Weights of a small transformer language model.
Size: width 256, MLP 704 SwiGLU.
Training: a variant of Muon for these matrices, 172M tokens.
Each number is 500 + 40 x the weight over the matrix's rms, rounded and kept within 0 to 999. Layers, rows and columns count from 0. Numbers have three digits each.

# layer 5 attention output, 256x384, rms 0.0717, rows 214-255, columns 64-127
516499488565520477481511462463438513464550508517501495487472498512474518491492610517404571456500513467446569569473452538555453454405432482507435453461505558491576498444478571499414455408472491
462462483451480521510422498452474425462518568514499479521477448518484482497542466539532470495522516497566489388504472436516517438441496470437503441544585479484520436439565479520505480469470549
454518463609568541479507577536452536462493516527458477566514570502500506536592484515506515563468465495497463572549444485438504429581587458469490486512519527540490560504503466522496582497474488
496518434509509560506458524544454542487487453488433506455557511492551498497509490476501449458513498525500513431456498481462387568464566533525451540444492533412514458431495437444488508508428491
469489455536475457467500528525521492484474512523514504460513525522509471504513493571582495435487576456525504446488539481562456419514466469485468522407469423540582470516476416497453532565494499
537461476453528504486524513493575494525529480551486465536408563481502507484528514515483513463505450413475422501518479455478472479602504527494486523522529491457481511517498453552446440509552547
479463480546525497421506454559505509533505495545525426475503595519471514506499555486489477427516485415467529489516531478428425517418557592562505531480483502516522476515429554459473464514566495
449504521480492531516495468514442545558386469507466481492475470429387650478482534459515482480510544527525478483491497524447561529480478431409529467513458515537476428547457517480589491449506518
436599471538509522490449526467582495525470480526501453572498523483467508456535491498516487434453502461510521510406477459431547531585508527529525476531506584484499528393567508484582569460461494
547515577504515434471527574447494503419483492594533489489420449439520453531525549560530538446457549452436452462463479482473506373515477490561482529520519466442470469487549513510480472454481507
489488586526560421442542523501454546527425471492472507464492472469460476488563498558490465553420463453505513565567505494518503467472566478581458458497521512499509495538445514487461399458530472
424547462515564471547493528475510491514528452542464486429457490557492507445422525484491449410461526476483501551440461471517491545449461545450506498562496520511496559548475469563502471412477536
550447542548549595508521463426467483458476444512517454510505525433525437599545535464477495530523477462476490448583454472507486476421486534448466518543438492515484408514427461521443442535523522
534455542497543516549507484566552519511543529538561473415558562454537522542516454535454504478431427444480501494462535431569504536415569476498483511456520504469487507673525515434495476466474564
506550459631528486533487528480470535477460496508488463472506457521526483503435434530530505519553488523504578558573487520504456417469524518466519511580485545521492479502468447452562485535557539
528455498532504550519509427491513487515637533483571523468494531416429453507471445466503484541566465555521475539490506483457401508436431422465498515494465492535497467478455434473471452495536466
536481450531542505441483512597482437465500526456473476439571506466471543468413504550539500529460507488491501563490487493510506505589502493512504459536500547478529551420480443531523528534489517
571489476469450582525482521472560574538482427559506524420430547434483572422542534528495487499489478510519525443528531417562528450516510494483483457556479464596528550480557499542544557501533465
464495518556531515455525428478494522475462495470531569517506515540474496500485513491466484481435528476601460566499533508499538491554481495460522514473508563503589507470465539550443497508419473
505455577636552470606511451489601508494539518532443506477528535512543522556497430460511488462553499482524544552519439515550410464501475470544560453478445473463563469502502476410543497539520560
462541501387456561456507509475449517511496496483504533526460499487530560473520547487549544492523461460571462488544497533469577524436479515533508475584479461508551421554495527467518550502462446
555497484491530574554514551496460465485483331560490473492483596552526494527518480560541471514516496518515544512488442492625460531539537544517491550502510538530565481514518545565450565498559464
444493532501469517532479423490414486551450530512487522537423567436472582483508498441447515502524489465558541510476483535494472498528474517528512490585453472573520511490582556525539404515545568
466491475513486532522499499484531492451454523543471494519503526521563452494540444512511469490472532509491516554518530425519481519588507464571491531436470484490507502463463573483466504489454500
424490569544487544509569516473521521469461479518420501483497557515572546380641536431554481487510454495546579436479467527521488490538517542497492435548532538572498473450534512510536524547529459
502483464448488495456440478447460516530540451410469479504548529503548474508458526508404417505518535497507424483496558514484485460496503447471515481512523555439461555506482495522410502476458490
586518562589468465522504473459527464492512486561509509453454561449524480473512472563536576490475517374486584448424426406477487389451443554466556561494516384540466495486572487489470533470482476
477485515528449494407422506491508467490526519459499514472604589501464500451395522458475477467452438494496403517450426571519457569499451516510531520476444496511452490525470477524521505531531510
535469442577486497544429478502522508497464465449486464430467475542486453472529420565520502484538528523557567515477581525543505493590466491534483568509575511529469533537449485535511460530522482
554496508437517489514592530609460495540570562446527527550482484519468541562501483526529438474567532474467481442467527473432573594522551504520504550491486506564500466433522465561511510507562548
515525517463529483533567517554525443531547500525488485517459471471495560512498581522404482527453433534472550527508562572509527508529558520475481468534511455485553486516477437477510512477520393
562475489491520535430574536556467569498507539501461550427482546550538485494527475542506492449472553508493530534450436498524519539545494526483521506511471434544528435432412519447458490411516530
526541527522415524494462500428552508505487452508560528447484442425509523514456529502553460502460534438473490563446433541475517538441471529459519512472485486521410500556474500600527465534524513
543484546472567494481529488466561484548479478445546487537547492466451517507497572474539459445402473452439496523465513475501472475534435466515500509480484534435428443567420479461501459460565583
498453485541502567482485439525456487447534528442491525543557530509511457474479465551513503543520510476582529452512547391572571476492499387471553512519482525461522496519558508465481525530504477
476502565442501514518512460492477516561495485503446459481554497513494596449485488551515514469547465473395566472501486461453517538561560499500498484461457455526463500444481485484515435475577512
482522551535472508498479451487526541546610469547478552493509462501504472376487545443496507531493458482490554541492491495542423429500531466454441509510361532490415569507517540488474541498570607
540463440553542407447541510452563478590483575525565554439433453510490552527459493463556457490464534520483493529528533601518529600498509469541473499440458466425508477591460438535513474522497471
516536508525529466466533524524505462484501442511502525547496619534475467469557500533467510493507547447512546492508550498541516481534463527493458540576523433453477427554485460481497580521415507
477452489470510514531497520494422540491515489458506512528538522526499521471468550549459515524540494538530509438523512476523477459425555482491479560476429445462354574553484517470408523537502481
454453486516465460392568420536547453487471481431463501451571510545470527454454477458489518477531464484503476406498533504497507580441474524529491450520501482535533509435439540461530454517497524
521486478451516529601529571577550521551517458462533542603533474511597476467542507561517438529429443522471538501487497423444507453534555512493475468509526471530408507507523480503480544547504466